Weights of a small transformer language model.
Architecture: no position embeddings, biases.
Each number is 128 + 32 x the weight over the matrix's rms, rounded and kept within 0 to 255. Layers, rows and columns count from 0. Numbers have three digits each.

# up: layer 4 MLP up, 512x128, rms 0.136, rows 406-430, columns 0-127
# down: layer 4 MLP down (transposed), 512x128, rms 0.116, rows 406-429, columns 0-127
up406:171162127145123170139131113118100119110108124137175087147099147102091137140106115167169105144149159184156168155133145153150134126104091154121103134139129146161131140139140102107111134092133180202101153161103149089146141133105139148099113171107126161117156143116073122115153147144163079155138133102114076106126126145100105122106137121131143156166103131124163088142148128134121090111128
down406:115131137136171128071110141103126163171132141147178114113159117113139119167127095125114146115110125159098108092158148137145152117143157133142168170127145119134122153112119154138140124176131104118143122138097137145069158198080143146165134111128115151150132133145127115119117117127128106096079144157107113115137156172146145140000163070165149139130133162139086222112206102146147149175119
up407:121034163151145178165079121135143129127158097108152151115135088129146104172131109177208158102107113158172104146117134110099121163109111064123087124110112117120112138098066099136173113109153172106115169141147073125134149087151128077197085174151155065099173063132135101161129102124123121101135079144136111111177114176168113120127108191106128161112084160183150144182147124144163181125150
down407:167141103141111085134106087091162119174080145130143144117102139116145098113108131069111132123113151144124125127153180141138138096067127118080162112068099148159124109137144166116076060121096096103119104093059083116073162120098148155025101130130102125133067135116115067132119192121107112146105141122136125146094147102142072206160139119128117104122173091105145109100111144181089143155072
up408:122138173143131122098150139136090143123141128088146104147118126090127187153107149113128221159135147134154104100100132136113129153155082121096135183138164114148149088153117073139126091105117145146127131106114144150186115166149149100150118122143137143108137141160122111122124102165139116196057113100192121137104118120160131149122087102044087134108132118155209146159077137186103161145091
down408:152144115095082153067149108138096160148118183156103143104099126106155090112121116105117100087149106134129120131120107138111162098084116108103162093139131114086098149145125122088130127185129164138158090119138119131093171154159116123108124127139120134108085141121196095095156162157162136128157107121071076066159124181089094177226195158150151139146129096099142131165121091140098080109092
up409:162171156126207179135089101168115102163079205097135141154121148079110113097121175180162158119176148097121114134137145200188120148098134161112099108089118183150141184155143091133104146113142124144134145154144074141106092116132169127102136189116125145120081103178131067119098089114120094167087138184084146194168117130125162182125138099109128125093098161105135109140115154151082152131135
down409:111156120142114145123099143101110124196083109091107156127167125126135093153179107158103144120080126171134090158153134113148139171166118157162141160092150121137099140095144190111163095145156120118105146109137168145096148215149102153163050112126126167120115096129158139090148172132111102123114151087130095072120098152125138075000170118143109137112114074089075119116129143129121167165125
up410:128113111107163195088125179123061139111137117095090110117170172151142098079098132120112098085066162133158037139117118130171132158123153149143152083147167108115195132120225120195106159156221145131086116119179077107115053141166156165094149086176110173124127056039078142145114130101139192174121168103218160152101149125130023180134151154092184156117106128109151142106089135073222100121170
down410:073140135103135153134128155104099121163104130082125128120173090136069124076084143067158179157107131122129098153129119124210117104099110120084112157115133190095093062090099162090123061178065124148152174119089181087128099159057113104064167127068225156184088108107104087108185168108181127158082123129111092143146153086166146139172143148082170126079144180140122127144145143075156118170141
up411:054124106169165108106143079128166115112106096143102128110136146094126097158147126165161162100144107108116123186105167127154153083123117161149138136094120058118142151094119137162144092113115160054090124052103124150096143146169149164065122083118110116157076159129109131130159120150143151081195138126120158167128151141092121095161144108131158107144137107095078128165161074156185167098191
down411:148128112122149104132124126149131126102118074148132115167145185184093129185105168109152084088161110139112116119058138137115124068093150157098121126100135132143161112166139137121137122134081144069169091086094149110122140112090157137072165064109141142136088172084161126132119052142142169100186183099140105102173117141140167119168177167160125089122137064155143162133138144107089149098090
up412:078089158139122151139166135157172159143164100143150099175132137124142154082147134131131134152133136143130112125105126135099151144155124141151107129127132130128153126104147126180120099126084101157148097141093147126109135156123137057102116131137121102121105134133128108111127114153117134129075154131133122130135072087120119105118124107129151105115158096164142150133106120153081159088115
down412:146143116123099136076125115130086154122144110142132117114111109103101105156137130116160176132140138085115121110150158084164125073123147124134171154143112145137121106125130144098096149156112148086140135145116080118059155144145079148157118115121129108147121102095108178140122136095174124155102123132120095116125117194141113165115144092099127123141128181112093098137167174192190116130153
up413:157113133113119095151203169123153165126149092147156074119132154094153102118099103138107129113091176117088114086111178102108172161140050153172071060224223173085138100189150087192098076159131080076127093177097160088194164112096158137103122087123132099054126129135107054093104148130156139159130138129105110083198143154141161198078138152188137120144139097129145135172123083138157109136140
down413:155213129151172149143104159153126129122135087124156138116142059112158087189052104123161101160079160129128125151145140126188152112144166084126157135116118119128155099168173120129106122137099069100134155113072115140156158156107131143125146115100190222092110163091139153131062161157159087108115130137126166133142105124121140093118162105204143114110087146129155153137178176120120121166089
up414:095092140120145137107066090174202105099155107156186163121095123145129089255129119142188116134133212061124086135110130185130137124155198147207078061151078129139107099144023160155115110042138112133093098149129147131121168111177127090092145130137104118183052045089179179100090132148120179049123128086077073162067161052179170140132125210062100062101140135126130147097101186123188129120089
down414:105157164102181154091127028181071162175087120154144113127099117155235135151139154094083077099128147091106119147109107163172145134092124147139080056170136095137193087117063175073077117059147095178105184116090137107122144152132076148079095090185104155128121031137109109121082087167179164184197148107118108110171101098173201119079191217120146121121150148118187128171083093111157093128089
up415:140137150127144116097126085136096151135118119208150093125098206166133170116085108159174126127169143129108156184079109180146169139138109098089151078143117135105101125171135119175068194201122137103131135149067162139137136145127135087158136091071131124151155112137048084089070097152026081113104102151075095131078118123076117120160121163164176163142103122104117151161120075137098146095192
down415:197098155145134125150202127087108188075138193142113112130157096140153106139074099131107123170134152124143098097101161074095134087147097087122143098144124158160107047118153122052077138193141070118154147105103115107144104096179122173070152156111142119156143063124152147143165179172141128103150185080151095095096106106170090083141149150155153133156133119185112160090145149149110180163140
up416:133082118100132110130105140116125139142099161090138116131141107156130104138102121134122143125161086127104149134118120144129139149116118116125141153075130117095103124081133142131117132148170106085108118152107150164135088157129160135176175108088109141165142146159156112157124137138123112145155075131130123151142153125151151149144130146114098144140141140108144142090107120097157155154163
down416:105117138119092139102129103150125155138090149141132131110175114133131132172137123115166118111126163099131115155157150108134127124144109159137138129126117144150122128182166162129139125143129148143160120092137126151030137113189109159082108141153128126123102094140104147121098146077167137128101103136134140134100158134121155148121112098107143147155147122135074096139134087190171107137120
up417:129164183119120111124072077101101128141132122114100187161116201158138120194109107085151086179158082115122128047142117094148130118060100155070167176132182142103111073153069124124121157168170152125170159142113149155139129148185126078104131120098122115137147099156117153127179153153120087162134113064155129114121107120190128111112140145124123149164094120119098156143165074099149074178147
down417:170096141078129131112109076130145156090094124107149107129216078105178184128151185193118164117152073167121173120104153160122149184022118094109126127086150144130149144096074158137111116132142195117103086154117136124092109100086087112154079136170101175119110145087166177095158167102147122100174181171144089157123158140124150063081181080105093073091149113121126181148143146161140140068108
up418:104108091092130162117160155079086129149177137123152170130126112176094119173159143155133112057128142110111113102112150137136172148157198130128160011184153145137146112117088137156113144160146067071133095117157126132144099117160150152119082085159142147134163091111163166125142113087100124087156132075108128148119135145172153119057157188142068136134165134136103118180159149167173136104119
down418:130172158126147108091097128122131136131102103127137152147156126109174117132124124137078132143160104145125119165117113190097111151095142138126168139102115126155118130115107080115062120111130183152154169124104141131141132166152148122114107097141098176108089170108133095146154128168119073097117114157072206124136113169073098122082114158129080081106096132162124146074122122111082095145063
up419:122113124151093099153168110183177120111151123134080137157127155148120156159159114098176145133104173137102059157124085169121129141097114073101049181088106158144181100055106157069173114096121109145096193064097096104091107098101158137157145097156131150120165106141097117157190107129151089189136088166143031150145101092135133153147096123168124146116159129163175155165097105177080131084144
down419:116138148136160142160135084117103109077149125117160079076097132082090130104112125173142099059099182169118098142111135166127099160096120110145087120103123153168144089091141117119125133100166129103077115141117179092079134213155209134077118120123124136139102123103161162127100187099185127081114153173146120126144135119118169119116205081115135140070143143072159134099134097102118080130039
up420:153098166100159123198140099140186144107124195133164070182075165168118163106112171145080121125119120101120153172090095124123179144114099149112072071179123146172177124130196134084182194128174125184112070112153178116095110107185123179131129098088091147134151129146152073124149185129110137178073125129071089163113158110149113113000097165061132149118145128112139119126109106124159169155135
down420:157132213115137084159177114152125157147112111143158093152141124135089106202104030159105162039140115164164026103146156123142074141140106176144146170119097117180171107141175168177075130110090107157107093129072175150060099156118115076141190069044120134132125070093129179144138162141095124129115114142169105150152150102102112132191117090136133096126124156181165172131114093126145138078119
up421:135107161128106119154135131060101127146107165101100107125157116096086128077073094147169129127171148111099138154097121129093118134126110122119110178170144101106137080170084168159139127132122106132103149128147192127082102096116113072203154108205112177174140142121148093174106107168114134159113109120115084131136152112154136126132118172146077164110151126182164070167129165178131118133092
down421:109161092140125124089096082105092102093174135111143106085092108136140125154192104185142037083145105174165131105109141162165136117135221162180186120118119079163127104119127105102129147117141116188096114175097077114134123209131147146087202122165140107062129107120098093127162109081162113118151141099080152141160107068102076178178184128126101129085114148044129135075148175143149151109102
up422:118067105141071143116151091084093179126133091107206075205214146117042126140119221077169130148153157078107207144145112141112131146100120139136090114146111096184107106156112145154069122123096148098171114192152123115112096077188127166059089186137145164084096126147158140119134089066123163195141127123109090145140140104139094097165158068154102167111118111113118118159093134114106111123136
down422:184154111124156111140086148164077107183064139146126109080096095092114115107180133104063084097114139126131098131119095132115161131143145137142188136099128082152171087125195119136132081116095155139069121093132146123147138101156109088152056086157116101121121150094119056136083114150151094102150106107165179060119086108114099097146142076126062117135081151139107130091106138148121085132131
up423:156134132187148138122098113107091153119099141128148159095110097158112176134098138111134153178187112162128171113130124176153103145099125148107128138140182121150124116166158136116131133141122112113131087157149128147134141123152149169120120139085108155108123098144125133111138119100191101108157064095118066122149153142149161129099080178091139131148146155094110116080177091137172123156172
down423:097096163091099183098133120150141179110109150112158135143187116099147103135128129108121117090073160149095123119121129096112146110147106165127123132115114121147102121117108152155074114106164134121103185132118110122060125125100111119152124136159164114142129087123059138111184142099100115144078114165093083132157130124146100118000126087066114069110089096132158136185149140132154119128143
up424:144090194137167126146139184091140096188133118143139169069057109074125127151114100125168086098147131122131110190100135146140130083121158149132081108157054108088122112174166112159145153163140072172099195086081156108110147168090104122131089094051153068138089066173070169103136192159162174107099112110115189098115118110101149179167050113141119103148115158148164096132103124187069136149116
down424:162125072103097123144154154143073143025124167143134055138081116126113104127143076107061183198185098114122144104066195153214104110149084078111089109083122112155155112145109142091155132113190166167135199091159151085099157161163073110219084156057146070116089148144170085135172088162102214105151232229222108137121128175050112116190166118091151141133103130189057126173152073108088127140123
up425:132174126120033164136132073148111217072148219089230071119056128076125078115191104090091092088115122147137117141131132098127150169138153130102126142178070119142197053194192058113100097185160113219191160196138114137147088159127142057144197141121120131065131037133091144145147116181134075098113103176111149131170120166052097113105186129161166155110169097111085162073113171111140143181126
down425:124115147148182106102145082094120179160137194194176121122110135165116139164128186097061157141116143136137088087114075102108100126107124141090075143147099162157098054096164131131095127149097120139089122197058236174158059141152156147072139102111141112129102143057138195151131120119207173051106094150123066059164128150148158027185132139123112073127102128113154073146179165131173145123103
up426:164159156109063083151079138122117192105095186069171142063127095152117124110141146132094091105063139161106139160059141121106092158160100199093155192114120123165164127139093120235131114117167103105133142078179159119118119214201158106105139054092147124079099170133112161090098108106106163127173100171137165149105168194113147103220089098095087084108176119111137102139109099154177157094146
down426:138130110138164125136107124085121161140133090101178152091153140137106107138127068120153183135131147168155089138094118096158098055193092154107127141124155092112124140117144109178145118140105151073170190115119198091193181127089113168108152109143110131105161198132142202112149154105116112091136131103125121102139132139100162097111087107112136143112084134110193092167107187061136142111155
up427:011183166077112146113106142087115117116100104155101134125109193166209053116087105135146140209081077128141135144146139131107222151126109138140167172121096075076157091169042153105090123136094154100119173227117169149119158177118154106123099126153121054211094092146143108179138093094106147157096127142121165168119095116127100100113173106184126158145159097136136108096195161069123094110124
down427:075104077176126136132080155056084113138141164106146102138149102168088112108139132147142199138152117102106150174211147160154131189134061103078102114152084079115120142144117094143129148225128137154150105077059177197160084054086079147176187158160123159088162151097129178145234142085125083112100084138084163194095184090107137124130060119103127093202119178096157162101093108180110087091200
up428:161171139130153106099129152105145120095173146141120128143121122104126122086081182129099158167145161110170158130146089115112154142163150157145139154125149157128141153193110155152157082105127136117121112166143137130118174167114136137072138133085128131107137119097131146064118150115154131102144168159111085095104124112114113116122081175155202128116185125167053109112139096154163109130092
down428:079129175127124152138115096102091174108087118129144154136160136133105139169160099140165131114127150155074140118121125094174130134084122118111113159107070125142098118090107128155095119149181129112131131139121099141118109132155108153203105103127145133093102093104115112188149132116096149186103089107108138098127133137141144178070157070110125127113102119113144128168149148113100147147176
up429:124090099091160084133135167173149082086174112076154085130082093124118122164088175146145121059116102134104161113125144139113063115111132134113094052143118079157111137180124158115192106168164197137125142131125102128155125136171169123127137192139152162110167121189118089099126188118124161147131070153111127153168131128115106102133074160159119182148069185109145137143157135071131091136097
down429:124151141187103136109145098079129163161081181197115163107125135149113107127137129093169125111180187117121165121188129178095162135149105132104109121126135108149100109103149172101097173147153106114101180127147117146121161140142115164045129136171102108132098126093095141156125109128118108133115163121145159082068165170134147108098079089191119169183106159131122147097192180115117072165100
up430:160112151126113141097101114112152077118161128142176160114094115134143067173083088098153129106141141161129134055117104131147062084110129116136088116177155092135139114138151083186142087135137171118132078129145124063155140078124126097172100112105119111102156038115055155092119143103143161122146117141134152113131113130139085164171096146153096144120141134176139140136211103147139046091119